config = dict(
    n_head=2,
    norm_place='post',
    rope_fraction=1.0,
    init_std_qkv=0.0585,
    init_std_down=0.0,
    final_lr_fraction=0.0,
)
Each number is 128 + 24 x the weight over its row's rms, rounded and kept within 0 to 255. Layers, rows and columns count from 0. Numbers have three digits each. The size before them is the row's rms in percent of the matrix's.

# layer 2 MLP up, 512x128, rms 0.107, rows 370-424, columns 0-127
101:125126155136111179142126081116107139130149118117114155115115159126132106157126105121141110166147082156129119115094114105110146136108137119107067133096187120087106096128070105150103151144135106150127092154155108119129169096173144093131142187127153094085164124113103108125140123153145138139147163147132140129136107099122135131130092109128135108142124102133143090120117144142139137189091
103:128159108151092140117086123097133135122104127135151124145101157098147099123160148179116158180131169120071117128149148110110131141166121092109145093163136086158143136147083095115149118130132149178140121121166138152143114126143110111157150126136186166128125121128127129102108108129092095134117114105116164131078081129101113113132103144096151074118130141148125128161164094130124135128133
099:137143150122135172098114164134150098111103123119129122164158105141143128162150119145083112126157101102097127118154088130131126122125149126148089130101119161164126139112142154138130126161154175097148139079146141162161124151127125127155142098132084161144130086102159159143151148070091100141164128110092082130124092131118142134103127147126148156161110087143096121139066112141117160131115
093:136140131141148102099116120152111154139133134148119143142111092135150129099100089136109118170093129085116129163172124146096148139116118136107162121132164147113129166150113161090161150139159149135121146119131107087098084126139144140164124111140122108151139090154116153138107178139042150100121151165103160115128150086143072109083119118124144120148123145127117176128157140138116154122134
096:141139095127125099130085113096127081141172126106112155167112099143122150159127119168114130095108178114145113082083103109147146132156133117141154170120122129106129110182123132110129186174119161098121114124151114152109087100134085181150105150136169127138078118140112087105127081133124144144124121134143135146149085139136139147152151122130131131132108140126098149133143102144094094128127
096:133116131147140084123100139138136086118094133129119120204116147133101156116119118072148104132125107138137143146086118167097130135171133137106126123141158117086123148126113148089139112122129196105073079131140117140104130091132165132099101101149194146094099116123128112121107126137136133108118148155154078140152136139152134152148167161165108122130150099121147107124114107124117114155114
092:133112106163162107093117131140109134110124145168125122178120138116147150180129133101124110126108130169082162107146116114132125164148118116112152106132116106114132152145146108111144144090152101083118155155146163152162132105104124143133136094135151056091126133094154088111175145128114136150126140089182105119081146149118113160139104121108176118150123112168117126131110162143116127160100
096:099144117104155131153139114098132097163169139125124091138110123056094119150143097122113154126102155130073108152117174138128124087150148122100112118112152134110152114093120126145140117107173129144128130133137168100122127148123150124127117070165132096129139135126182114095155106178096089116135161126111096140140152111138145096111166125145109144129103149170152107111112132145085116133173
096:146126165123180142126112114128109138128138119121109164059113135126157112131111125119171097142134128123128147169122146106134097116143152080097101153131154147161135152095116143076095115166128149165124077138137135096107140148142142114089090085147153148121131154104091114117135132135144142127099157136094119103104136155120109187081152150096147121118131131137159145110146153179115106107156
094:162091107149140117145166153169131185138175145147114096123121131117113130134133130106170170112137103104146137137089182122148131089131169118097144150121100107139096104107071104144145109132059126121119104152166108098141138147121124136134105128132133179116139176119098125156126124130126175131131107128121132107133095101151109119106075156134114145112123119124132146116122104077125143159158
093:118171109125110102138109135153121133157111167130129089084116108151089132151099080143110134148117129081118147079129110141137188119123111137164119116164076117125099132175120156126107142100105131101114133111153137112132150122099168134099152123103136099090139111124134128132130097149134113197130175113108129158155104105178122105139139147119127185138110089127149152121126115086129142116141
103:123148133132111127147121128132134120162131114146124092156110096140135171152139161145116160109084116143154140135104110114144100153127117149101154145171097056152131161097136111144119146168128161154082130110127164110108113110115149104137138117106161093148112066131136119119132120149146127161107123137095139150146182098140147124072097161106107147144108140168082092145099115124113104153106
080:136164115114099086083100109126096137107141150153073132108086155143173137154119117141136162144133170153100143118112127142153142122148120101138128148174109115122152139148146102088112109141155146083153141142120120082122106095152075139087080126097114110145141139120105108127121173130133126105110121109106144170176127150142136119161116120170144134150190130107145124117095110131144140162135
107:089141133152111101101114130158122116166111096109181100177141101129101164119118077134124157119155096132106149127118142110106165141138130150113137136119124135138126142155113145158117099137131111140116111147103175121126114123136162134078105086141150116142083072124101140147116130165123102142178099116102131135130112120138161176094148119169121150121093128163133122138132153135125102164200
102:111127128109149105122158084142138152108131125176122122145099126146144114138128144130077132141131134125094158166128128162151133128130125116135128104141067112115141134100102142174172118158136112134124130154137121148094143143076105147105094106124161147129124122084127146184156087151084100105148124156130118136151107134159124124110154139154081114118148180148176141187133162080112135121138
108:120137124140146130140134123137107101128099144144167141141128131124106158122152121152119160123112143076103140070094189151137114120107139121121114125104114131155163128118054111141132169139158103087139163117123164083131133107121171151112098116149146157108128093133133115162089112129125113172130125135129138113109106155117109151152119174137129125126111113151123047101118161082112111096131
081:092108133135175078138168151164138134110098129143157119160172125107141121144099167106084136130093122142123148109139146123100149100113121083134146160142143079086151124123082150099152152128138094095151136075134127138135129109148115126122128114108148102165087105122133117088145152133166151129140111141131159152156162095167122082151175097129153116098153138116124161146139133128126127113150
103:140119127126107089166121119176134113080120124116109150126082100153136155128118123171109151136132106082113119138109158129137145157187125090119148136094153128138149096131108114116087103136122150076125102124105153130114115118149142158155178137137106089131167106149165121110173144131116090158087150163140108141115139118116151092137139125109144186097125085149129117135082131146133152144106
106:121098135121160137121166159153123130134113146126148119088108124110141108114111087142149127118116097108129128127075129182153110145123114134115115133157117136100135135132110109145144137121106102105105174073128137127157153114120101153106171116116170150089103107110125080165125178189108118112146173129146141088140119173118134133092155107122137131155163116166102136147096139126121061116155
096:114130135072131180143090146162133098133061147144126113141134097108136103168167131115146136126150099147100159121136148102125130170175112158145115113133132116156145127114134107168127096180171134131152122158125114125129121130158104161078137172136153111121157096130127110088112126114153092164108102129183125142085145126145105092124131142096138149146116124108123142127119132161119155126171
095:118117104119123166147093101103165101143140144085126184170138112127117090158114134146150170139138140136101150087161161095128152105161171090109120119132151114084141119129150109143136155153122160092130126119135097098167134163142112133113138107136108148098093106101102160143143132095145133164163096115117143094091120154102142139147116155110150092116124111101146130118103111114161077119159
103:166118157125102108126161126126131146128112109115166100127087152125143165133134128168151101163083132120147151164137171174177089086138157129116123115140115129140110099156086127143160103126141130143132197136110109171136106108132142126148114084117107135128126157152095107099110110119114109128141138166169118138120152143110113130111101110099101138143184177112129108156084126141115166131118
095:151113096145103121099095126132134124087114153160124145121120154092156183129144148123117132146135120119122112149148168145121132176103119178112122149150132117130137123174119102095148171136147146146150105161158101130159099158100100097141133084160145113097098114090083142095129079131164084135098174130191156126149108137080112111116107154115124097113133124132106118122120142117117131118131
104:133207120133176119130151103081114123122133122087126127138151130083138118152128125142149114109099149138119104103113138111114160091124115110129086068119140122165193134084098133092135120149151141110146140121117105086144151132117163139096129182166163156098110139100132148130147135171094130158152119133159085146151134126135144147134107139103128121132136132136127142126143119163076138124160
094:135134092104130096119094099125118119118144126107147103117157093124109139107115155120169141112108123081157117137118141129142103128138104149126121140119141126107147111157163161106093127125185148109178156133169134180131118109140068156154147158117148129114130160119120163144150186123142160153189171154103117123110151156102124111156065133146146130136115152112107107087093132119132114125122
091:140119081117121104140122110123148132088139149131155112159128123131113107154103148130118139115160146127094097089151131120140124103169158096137077114135140102130116157145142099134143127159172170124140091083098101137132123143156173117105145114163088150150156127069136166098171150157146112118150109101113111095108134127158157138125091121114154138134116165114119129099126185162171157144115
099:150134102146080133145130086160134121144111110119141122102137124135151126130097108140104123113200139104148133124102140123100103108125158132134160116122097155129133172110120114119152112141136118102101165147168113155153154120148100140131134181106141123136104168144126082138154152097146115150113167120123131145176106092133085163131105089104147157148086117093126140108123207113153112147154
094:136148115129120136140070131116142136076120126148119127085111129127121151142129145106140149134101136152122145081128117154156121129059127125113105083116083137097140135149147159097100165170204100125130130155094093128141168122136096135160109087125110124160109133161120151129124089158129125130147100128135097162090114162112124106117106135133156146111086100151171126131144133147129152099156
104:153167100084119121129092120115119110089105148082108115102094104098086157120121116106168120127101153183143113169137181118103151136169124118152153157113117150139095110158108116158096115151168091103117120154145129121146130117131146138143155110183132147137140106098088142119153166106128106115135128119112145114128131137125108128110087153090135109133103105136106197121158148122124155099137
098:156122168118130145121093099131119152102176110109135124133152123097132132106128118136153136125106121165178119156139114099128111165138108188080146119133103145156137091101151073124116131148120134148071132117143080128170138164088143102115133134131144140142106108119135130092106184151158140143117115146130128171148133168126118128103132127109157094119093156112114086121124124130085109174166
100:161124162092119165131150153180134126122145133162164138132111116116140158175133103113114148161133112095148110123108153140111149118100114140137077151129102144121121089080127149151104114155116081158141133093090104113154138144126145146105114125126101187116091129112157126105117104119097139120170093116155140108120142130096127138168122095141136108144122166151126121108118145123132125105220
106:125150132108144130144142168113113127121164115131103136093113156123126086120115164110086111133163126115139128157179124142098116166126115133127140145124107118152135144161181109161148127151132090132117132114146107133153148166138108149150128119094125119072105106126105066104135140116134113134084121122173119090153106091141162155102097182123117106125116130123133121133066198109120146131162
109:091104167112143115155119123164101106126084128087159094125141099151116183173118170110131097107131152149082129101128101148116149114156115095161128144129130097135142159108100138144169155121134111170167144117121083088121105130101109155104168133137127090124109160145117141138113147127147127121117146144147159132094126120096124118109116161151166127099140087148158143150129104163184129112127
108:087116122130097168149090138157159107139131111109135146142131147130148118155130158174139134112118141125183130112155136156141108163143142192151130110161141155137092125095097090131150150169128146107094130150111123131094171148114094127186128149110111138099100129141166151107129147135070121097093161152095126094141111105119102133130097175150091123111150113119156132146101134142107119115139
103:170128125110165138100101115131124150154132157116099138112142109108105142132085147086106119159131108126155133132146127102087106149129168148132139123149128107098134162151106111124117135096143134109150137175139101103154137096170152127190099119172120113185140093135108148141136133113116076177116136153146144117112101111104150178117120130165168120167094133082130114095107135109138135111163
104:126111163136148097104117175129073126139081149092117144130107168177103137127145145179102135156086158086109090122156150131152122116107143153117102127183154148166121097166125142127127149092125068121159104134154122168118135126149099135144090152101132145134152121151104139134087140145106148119123104146123104128117139119131133107133097164121134095144117125096149125108135134111097110183127
096:155134110112156140158115147159104125117116133110101113091133157132156142152136072136171146154161149106087141117128143130154158097150137089141127116092115126134118141132142174095138135130186163142146106130109112116090072138180131120141094106107136117137108124110140113139111116121097131149081139092102138121167157106092121137139155156141161099120134134206127094129085141139155148125132
103:131143133125101136094140098123106111155068120177113120130148104077149103121138107116117106162115136105139113118177097115136162124153107143147092150149142137113109169186145173120152106121108142146168133097095130168134108139116116133175131153145109163148090090139122116155132097142132167128090118140146163126090141131091116152119137148125174122112135150185091123132118117159147135147112
100:155134119108114114098159112126115159140123104159148153151150103082144115134134105151124126097160096124129155106140161106147125095189116103129141080120102128104139143117090180168126140137105096140141107144114093115114181126102147135107129153122159120114091128166155150135150127152139104166158146141150098139163084094128095139117125154131117120111088127127176158125150144177151151090104
098:109158106136135155159127090121125138070117150149105139123178120129128094152140087125140136148115113135124161127132130155111139131131127062122108120150087100137067136112131144138127126088132118153111121126109140120091125101117129162139113149161157127180123083122120121114118122149183109134090149203149108154173120113136122146114124162119096139135115123164136151143121073134095097092139
095:138126135081078123099132129158120157128129127132144129146128142133135141144131095100098149127180074137111110112099110133165142127093117138122131122094120125109092151199159116106111105156148102099160089154133164175105133105125109110147142130107135121120116110126151115121155143159131187172109123168083080135123121144085107119134177125123143145132145142124125065120148126154143120147104
099:095153148114182106132111122121147091102177140086132121147166107114131118104094114122127125058114122079125093152118131131151107157115169104085162121161120124110094122156086108132119127124122139096133114130138131116145167141153132102177151121145126162130143120134157147135124120182081133166084155140140128173192131153120145140120139122151101100145129130125120122120111093108123151115145
088:118132174099123153119101137177140130151064119144133096146124135138122144137155108106055120135157129134141120117146104137125127147130170126126125201184128118083136117131120133167091146115126138086113129141139121165145105170123156133129136113157089105128107103143120130151124064164137166152146117124142107125121132140134125126134111079144108101140081132153135122131093154105155137107173
110:087153127162117172126101132148121158118120137135079114100129137123086111079127102139083105140124125131082121095094125160087162121131130132174137139111103111122131182137127101151155151151164139079140136111130111154130163106088149167166119114166139122138158114132163133085109143112127108112087156166100175104131142129137104106122118122119093147125143147130158096160117135133103164116139
109:103092093108090119128165137112113113124140111129113137149123192131149132125136121106121123138160165107115117095144146147146140098104094127118098122122174099126131163105115116121155120109145166159135113133141101109084129095129125128134133127128135122095112139145083165125087183136178196147141158154108050128144124143132155172121131157128161124133103173113100143161112126116110152132138
100:107158129079114141128134086114115126109120146112103105148098098133136128081097135103153164145086156073103141128129106154138120116149117138131144114134176128137146145122095088142146101123113165146108111137159151127141129168159145137150114142191103149078141100097148063176117154151118152110134100133134107144095133115166102122101175111132160107121154158111140136122113156152132118108118
100:161134135116129137152116145156107124141157151105086114134114121170162135166125095143105124157144136116094120143124118130094112152173130123159121148147148075139121102138144149129145123150143122102144133114127113148166139084099139155140157133133113086112108123121105105117093074135109134144129153154146115133094171153097079154172107173108142115086168119104098127122132175160091113150184
098:108151162118144128109114138130148113103142102138145081143132118119115159098105163152137130123121122137132143141087120172099105101110093124157172151112154072070099140115118123159130145088090120197083127125143107116124164109115155125097151183156103117110139116131120110084137113107089128108124128110146143131124126141157119109111101121145119133129160176126108093109161148137103139086169
099:143102145146119133113133105132110161191124110145133151128105060149113099115100113127139141157114125152116105163120120144136109122135108113129074125094162085130143166126102117111138203099121176155128091142120103113114095133161087174143122117149144129098145129124152135126144134142133111094112107134109167131091100093148147137118118157158096153133120153128173133104097142176094125133135
099:113130120137200132134118111126142146148117123154128127167190124110106132123101143151095110136153149103108144088146169148143097146072165162124158175102126126167078140143081121088149150106104109121153096113140126165119144099108155086091154122138122108097122129159108110129110129143118165134125127158163156131165114149122103091086111119127159143120126111116139143119123154117127121164150
096:144121157116119139124120144147121101106103112142133064119101116136117099113118116150112152132189093071111127100115105186146141118134103117132094099122138113136095127122123128142146122158146117112180119134131110126118146139119122123087136093162130151160116184131164127138098125116119197166118099134165141102137155122119132120165149184115133162102126149153149142129092137141073113087137
108:120125127089155114128129112133149122131127170154134188140132163140131128121106100090168152121169102101156160091135091139117131127174150137126140135127175094137165170110154101112153128122115076105103086098149124131129142127108103140106137171138095096110113108080123122107148087095127120136123107078115146098132103090147097122146105139151115167162116118129131111145116184122138099128149
092:144118137164155135108164137114164113133135153129095122119118120107099124144110105154140159134129151108083101127093116173062126108102163139150140090101075122114153151109129127119109119096133088146086165121129134164122123124101140122110198127110149139122115110116119143116123098154112175174128099166099127119111135130151148160156094097146162115132128110134148159164118097124146136151177
099:148171113136116112113085115116154153077081119096129105136141152121103110163106123097112145144163135166090139140102139163112101107134078116140185159121142130132143152145099170140111151084130134110118140092116137157146134087145163130168128120125107115119165147115145128121120092099109142138116130156146089126139142131112072136159135110149147094172138156096134090129140122107127166130179
104:163144155129170087135156087134101155174113143110121077122151135090153111106159139118142136124096104100151095156118093108112095128120129137145140129125112109168091152066111114152157154129161098149121122159125130113148135092159097139128141081170134154133098127117153130156125099134116090083158158133102094154161117120128117147134121134085128131158101064145117142120131117111129126136101
# layer 2 MLP down (transposed), 512x128, rms 0.0424, rows 370-423, columns 0-127
092:112145071132183122121118169147150119121113091085142102157099142191131120121106124104103144105146132085170146163163106137097110145125109140165165111123090089107132108170130136140088127153158135115127106147144141094117150116133103156122185119113131153160105105119136116146174147120118128149161137112105113147150115144136151106135129147116115089126090140143075143110099111099134140113156
100:118140104106125158102153132142133152135058151158125078154132138117120134140151109108146100116135165135121132152143078088144131098145121116085143109118141129078127139153163171098101110101170114140132118116079159132103122117124193124154097120124122126124127118130132113128115073113132164151131145134145119103132127085130092133121144143210175143151134155125130141132112135167130123090137
102:126110145127094159129128133125146138149159131122136112130120132180156120094169181126146162084079111124160152090130159110141086146137127118144095113109129118140138121140104137130126130136121124145164120076153113162140122091120094110148093159143108155184108120097093097148154111131122109105124153134094118133127108089146116110176132135074114116093139190144168142109127093162139111136148
095:083132094116170150143126127116175140127159131110116137070123132112139124142127148173127077146104112166146131125119165149100097135129093155144121166104169139093138131096125068168130122112112140147144158098173126086093126128141115124115149161104101127135115150164140133138124128098170125108086128123102122145141118162140142091136095167151122132137154144143122121124124140069130152077107
096:148109118133141132148156122131096147100118162140115119109149126118119147083120152143131096139161140193156129161135116130119125091129145134147149089138125129117127145183131135175141118109092135110082142118104109145133116106166168108127133110135130112135112174115123130105076122192099055112159098085161112117131132095132107141110152166115111146116143160110092131103137130132186114110115
104:141112102152123109103109146147138141168149142113175153144116159125164124115126129146123094105119121105124093065080167113190115123117118137100090155123136133142107138107115132105111134184139097149154107126115140182137159133092184127115139107113122118092110080126124136150142130134156090110153107108156131149121109103140102147133099080131144116162134158100129150172136134090104142146157
094:127124130101136146142158125142143109125148181160117154123100105129101129159098132055141118101110101143094143091103133072104139129120125130112146122090165155119177117124131080141123131105157154105130156133109125158102135135106105143109138164143085144158157121132079139119133113126140130095197103128131123158160131136154144128145181115118108154152148104103135147099070132139160129125113
097:139097102172142153141111101095120172120092126098082112081168181155144131060109100121117143136124073120158154118100141161124140166100141115129101119155114127153129115163146082153141128128114139134114148140149108141135128102138132119120151120121099106128111113130161130127132157118115115195129104132153128126096123110133126130098143103134139158153142141130058137093174117163137131158144
094:165134121133157143102114108124074088149142118125123097162138115140141119156123159171140157109117116196085135145080134133145078116152121138095131106164151092099149192142163111115137082148139154113133121091137115145165143121125090100127118155180134134133103111121142093136152112133123157135184093113107099182133116111098107116132150144107129119111129105147130123145120105116119124136123
097:149125177136136139136159163089140137156112142153122175117119123143166126130164116116156167146109112120120138125126101161111120086130117144130120189156160150131182144125112154080118116149101101128100147137095124140093094121128139134122092134107137102082126117199135110103125133161129097132065134110144134110109148137169099135153108118142116084141080123111092141118106158134137108103131
095:130133094089120106106087166083131129175137158134116155145142133131150095104104137124150108148142107149111155153134174130134101091084149124105171131117121137133107136131162112134122151116185124123141103118136120142157131145118132126114169164102128133166103099112148098102151169099128111113133117128106180063152094141134117116110095091155103183132158144130161148137126106099098158124110
110:157168089149118085117115169136118095111103129157110095089131172112144083151108122152111116154146141123164101086161141104104140145089119114140156133141121090118134150105110102185102159143109106114124149164117110124181120125088171122122121137102152122184106160118144096112110152157128150100150160143129123140106130135147094145109116149099121152131120106118187127121145111155123140121104
087:154130142119142137152140147119134121135129128143116156151117103152111112115145086088140112107120100122118127076128148125137151154142101100091087084094153125151181112128140144133120107122126128156101184129100120123186143107106102123081074172094119162152109150095139141102121157166126151085161141132127114088122125159129153178189137109145141158149144117116100134117133118120130122143094
103:141105116089113125165116126129129111074123115081138166124126129132128150131119114107143115131104132108144112143134080159193163152118132118157159138092140126083103149152125147088161129166111132117185132157088159120088157108115129111090136170133126153148124144102112091137171152147115139101113110124138101137149113119100105097116115128131164197143110125141137101116126144114160174112115
098:144181131112153162127091119137141152105078118093102155121150151167109085151133125106097110159128124145203111126112155105180124108138192078108139110160124114112121156131114126172134103114167117152158125083146115146121113126085114092137140138088126124131140120105158096145113140146127132141146143113115110120130149111099160108112130143150124120158124119137075117104098161142104155136126
108:138127120097077120150096142102145115164122147100131140112111141100129119073096138110143112127126095134134080157162096119084164132124146136092162128103097110166126109121139153145150108112167132127140173135162112172131155155130101094128113133113112092137108153125144142141116156107140127092175127125120131120147079179124126123116138158117134138168131192104133180083148136115144134091133
089:114118181114136142122136148139158096156136185152087145120174129147082091145137090099157137132118097126150159144130097086121110148112116144100110154094122105136128130079143106133117158121104149127138118102127135148132122143134132101117130143128135157169132104122185138093119116124115103135152091112146113109099131124112124182156118109102150147105183134085114172101191159120119116106138
102:118125193155116124114113087134135105158144142097133115172138135108138103129148158158125139148108168113110140128103110127165150119106125109123148130165117136127139162076066173110129104113132115120159137110136107092109106138113100103138074104153098140170116145104108088153131155122102131143125157124143123181140149126087125205156103158150104108139132130114139128126156126124127095123094
104:119135105110157080131104153116142131154144109096165097150130103100144112130095122098141116130189139072144124104137131137171148134136103108147153142168145174091086118126116131137119129150110122161088131090143085073110134131131114128171150081152106140125136152099122158131135098078132161118099101130103185132133149130131143136169071132128130141129127141124145105150131149134149146156133
097:095134119148129112123128128134127148106170110138148111101154117145104128124124161141060097101119156155149134082130129107122118080144086134152089161128146190116105107188119105129136182118107144111143139155122098089144149139140116083155132106124107116128099121158078111158127113099101091163161135147126139139144132175138096115156151131117121145138155129168114105158124149124162118129096
086:125143158129122143152157111094123146138125128117098072105154147137111134096131147158099130130141133140129131165110135142102128183115158101089133141124119110095140105140108147141133106118121115119113125126131181152076122152126074140123131164090073117146180137085126148152117113087156135106172132146180104125115138122082153128142093111159084144124167155114165142143117102147139141121087
103:149036149103135137084120112104121153135129123129128118105141130125137119096118090125116148162153103133150146114139128123112131110132111112100133120161131144096141134080114119144139103136096154165127091161099117176095062136110131147108148169157139116159161133095131143127156122167109162106136184109139126171134141099140178116165140187123133116117112112111110123135119127155139127108100
106:132134147102125188119170081121140133147123155145121132099108114148137136122129144129164134108122156176139161129107128089119098107169139114124186105105120106143096135150127093169166085049137100091110146135120138122135125130108165115159102085132131128141128143111151126126119113109119156125103139146156114145172074131153155089118137124122097079141106162136089131123124139133162131136150
114:182091140112137144129130079140075106142150100218127119125140096139114157137159137122138132149114125135090155139121160158157102109134086150123188136083151124131102136108138140096105164094132170134143110108114108125098094104162113142101144130089143124148144106127107156089138151113131120125119131104107119119109101141115116139106118125142142138139124146154160149129134062140171135148140
099:159126121130143153158144128106183151143121098135138148110104099190143183135135113097114132126125081156153140118135152093115112130126102138104175112132107137118159137137113147179146110143112119120099134103099075148085207161133113120118130169132112133122118118130106077114125132114129157084106126077159146113146162096155107115135161113146113121125138110100131131122130112130092163115139
088:144139165099162145156145131117151143107152108138125115128159148137116145118148105105163130130092096123104112132112107095095107192117091095167158126133110164117167134140093178123087143098086112165130139124117146158123160103147101141155120147097133119117152136144128144135086170160124142107088116143189124124106089121131140095148143108083121120148135133120137149160131089097098132089123
097:093111161135147114117173125090120136120124112121143127156122067121124123088123124158128132113152164131075120153109108140134114123128121118140134123103130212156120127104141123108170153105135123115150119155142105156079103130109204146127085150090128150110158112142101154126156110116116151139107127143128112156117116128106103123145101130153151158146106136143112140145100135143170126145048
091:133136145116087103100185135143139089149143143148136178161110097143128114124121133140101137150155139084103119181095104178113097089124146147104153138123117098162152152128176145170129122102102139117152124156111166134100135134110150094084090122111123122126134123069134106119143133116161160138120157136151158143114127113103140116125146113160138132129137124116077151067104151124095096128130
109:097126145169146096148125073151121090174105124113155116126121171138154081179107141121106147121125123138116151123131118147101132119141082102112120120140175134138123155107108112124108126128144123132103170110124102138110121149118114165088107168106140150158102080160075107139159130128111145130121082071145133135167120183109113123137110121124163115167112155117154120117144174153113136153128
093:119128121110094156157117141091108145136129139123144148104082131164130133139169158126120160099151146126114161104149156138085139120093136152157088157104098108117112168083124149158085097125165108130111120098124109112132153127123120104123133122112126118145091109144137154161179145109110166135116144146095152120149121144147136170138134171104114138140154062106100155110115087187142093120126
099:101123086148137086118137159114137112106103116156145148138134152088130146111124148169122153146104152101121146154094166166131137117135109156122153154133136101101142146163090133105125140162121121104176124159133153087152157155128121135161148144094130110088122086149096102118143115123133084142089094124098096157152176135119165128103135118151124127107138166121155088164106083098132087132110
096:129114159123116135100118113143116072121120160163159139091147111148126125120140103114139124158155150139131099163074114150140154131160189126152072114132104138111159145155136126081132152136096116133152113161140107160118099110124174144154114139110125144165155139121077141113148126166149160096079082105122111106127153134094108151123132102112138126115126138126111100087137156164103136081142
109:142133132089120127114113152137147125126101096127116108135137123138145097102080067154147107131146110141159132118109158101109134083152143156109129148126127143119151105114173156128150125142104124093072146143150165184101162131132135088132136120115157151117104172064128158128157110122075123131154160110129151152153147144134082121120131123141121147131134163115086124112195145119128094110113
102:083068134130116113149129183122138094102140178110124160080113140064182127138127104119122133142109107150154136131143091133144147118076133106135160112122136121156091133092107141174133105079127102134135105131145102123138087136120156102140127126170107146112138102114161106125105133132132138141135117143147128184123136142142127175121136111109150113151159119102130114181117113172147104140158
102:092120150134121100102100118110127104134163154207136184119146121118112139096092103128140121141106131155152101110112064107116118166132132145155111123118165136110162113106092119150109109135120132127110145105121106153052165114143128113143123098148170140122155166126132133161143131128092153125124164086077146121132144127095121145138093109096126154122146159152147129130168128158129121149139
106:135085113134120108134166139127156117100134096147082140153108136143121161093095104068132093139144135143139135156121125101134163145137142114136167144129092128169142141155112115161129130152112121105111146094160133106125164084160171139123139119094135106197114115118112186082125171127142118116129119117153128121139118160155104164126152114110112142078118135118135126113078160109124130077141
097:134142145080127121135100127141127124158133117088162134129162135164128106122139154143095130110065150117130134127126149100126141064105146144128134134158103107134141147133155155138110176140095097096130153148164135089171099086127096203110119160106144159137094126108133085161080153135147142131126119125122116091087156118123155136136116117143126129182110107089111139109156141135121113140143
102:155153184137133166106137135137167137108158159127115074116121132157160147121111157137117160133134162154103153150109154112150108156080103147097114109128145121127125139157108162121084120102083113112095155086146080147161113100151131117116126079093170107104118104126116147133108185120132115137124118141189118126147103161151126128138119147114124100144091133137143125126116129127108147101076
098:108132160113119137151156152157171164143108139148072088141079112143140115113179122077090121144147145123139174119105118120112097181111139124107152152142115085146147092143110140118098096104147116139119117154129086157127163121108114150127114156093126137163123166144110124126151136103130106152138111120126128114154110165143124132123134125092138155097148111062161138125157130075133099156123
100:138105109143103131116143138139140146187144122146126132160107087157136137131134167157138089105144060119146098096148139087111138162138136148116153130180135092161151127145139121153092098134113108107164100124129117122157141125151160120139100154085123058139111114109168125128127129120106144110134189117127168106096113105117093121130103118107116117110111107147143129182161148106154141125100
095:182119132145166108128136190137126113148113106112113055148130144134120143154104100164127150158104121116108153126138123115118128146106119099175123085130106125113170104139104180153142165135117144152097094115106126096116133151129116097134098115156178105130076120159144116113130115134153096128162154100147142095115124122155166143120109151113138115121085154135090156137162118129126116077138
101:093115185152107130143065104166148159095162108121139129161128128111164125117127166147139128106141131108149146118121124129127143083108148140158114175124115119146108143158127125135137183147119124093144179093135167110073136127132102117100106129115098116115103127140093129089080143117117164151114137134152144100095106169153162120137096120110132132155112105137135094182141144102126102148113
089:107108133090144097129111102120072106115147120114137122117103138118099172118108122152161181119151115159178100120119154125135101115099131102166087140115139142179141102161128095095157098141149116132142134113103149116099153136127122121097105150121145156165139140132072121100156123169083159141165145147134133168094113126141130159087118143106146148157169149156102124127142101094119128153113
111:112105147125148139106111137103141135146138126154145169159146118128149162155124149115166118144152118113105143150139104112120093119126155086162132162118156134157140135137090194094115105129137117146079076111110128144115126093120101115183095131122077110093137144175126097115195082144143123096144135143120080136156104131152100163129096090123115114136125120127144152123134101127132165135116
107:131134141090151114152180123089170147143123106086136112140151140143126144158193124138127122115119171153114131136144110148108150116122134116118108161140092170141101110097107113136144160130128133117105114183122137108116140097109137185124102157103133111102148146083114081136139130090097088116156066123121176157173140145093141125110131132154134151142141103125086126110135122106116141140088
098:133150160102083114144152095108127116153145139136109160077176125137153129111118092117100158108139131126087083073148124162153165129134140123155116155109107160131147135071123126125097117102118102129157145115130132196118142120116144125142159151082179162128155162096090170137142133136137145121090093122119154108137098128127136168126133140125096146113104111135090140125136128124083124136147
096:143128100135129115109149105134096100153073103082164140109100143142137150146088122157052140125113134112144124092123103157108106135142148160141137119145140118117145162131148094121104158119137143104121099122124134128139135103125153134103154139162156116178137119142111109134098140128164101105120116127155162165111151139172100143159098091126174144151105167130095135136151144107104059159102
092:115102154116124124134128155140155055127193102084110129084089108125173138084138109117132166139158151107083109110122127155116138136128162136137100137143114160109159113074121137089129161108149110120098160129147138133122104113149154089116126075126126142156141139122158157182105095107118115150100103135115130141117110150125138130168133151162143106126128148126106168152160133113133155109116
092:125121180181148148128111152061143143160172148142146118140121099098141144107117095122102170143116095121131100102142150130122144118153162095145145133110160126137154154136122141112094135119116125115093125104147150160157138119127079102181143139106160121127107091138155131143130117121129155139108151078085118185141109100128101108101147185131074114120104117158120122097130126101113128141130
109:160108121168175121122104162107133144159124132094098155098130106167116127132149120110112115149127100081142138151098125151159151077126153122146129104134150140102136125090156140137154132099088190131113150163094120083113121167128100144094114144126132104111123189117135152095135115135131128158143147121125100128097137116113133102134170147151114117115114107123125103167118075158155148160075
087:083161094134118124131083146097159128114156126137173133139147165163073139134126174078124137157126143132114105165131175145104077120125130142135138130154057158119166109175136159202138143126152113111142112122141123132138106131139139138133124130100162112142135100113130176130151148135149092104122137118142138134104125135099130100115135090104134106120104114119100109120084096107105132115148
104:128101137138136126103103104130101151099116102083083104154127106101111130130151108147088154150134151100188098166170119145146131102124150120134077106143133128133105133095117141122127126180136207126109156127140154117119115128146132133131160092133125112072139126112149109122157097123148106145135116127120114133111160182171139136127152155139193127126114121142083099124136107141124140086154
091:149142100097119130140115124157105120132120135115124135099087131072130141088122119145076125132223140155119165174101116103112127131120142144129110143122130151147103119130129087138124087109100147128150131112125122134111131159101151153149119110151140086131118155186146124106111167141138123116120153164112126110122124137142150137121164160127074159101080119123134162115141188122115085151107
101:171096117124112122101117169112109083158131102158139151106089137166143126128162113154142126144100093135133123120093122107160132088086134138191120109157135087165124147137142084127141133123138119121130121116081114113164089074109132163143142142087167139093124128150139097130145097128137112138152141098138125153167135175148077134096147142130126126161119156147150147101113134168128134114097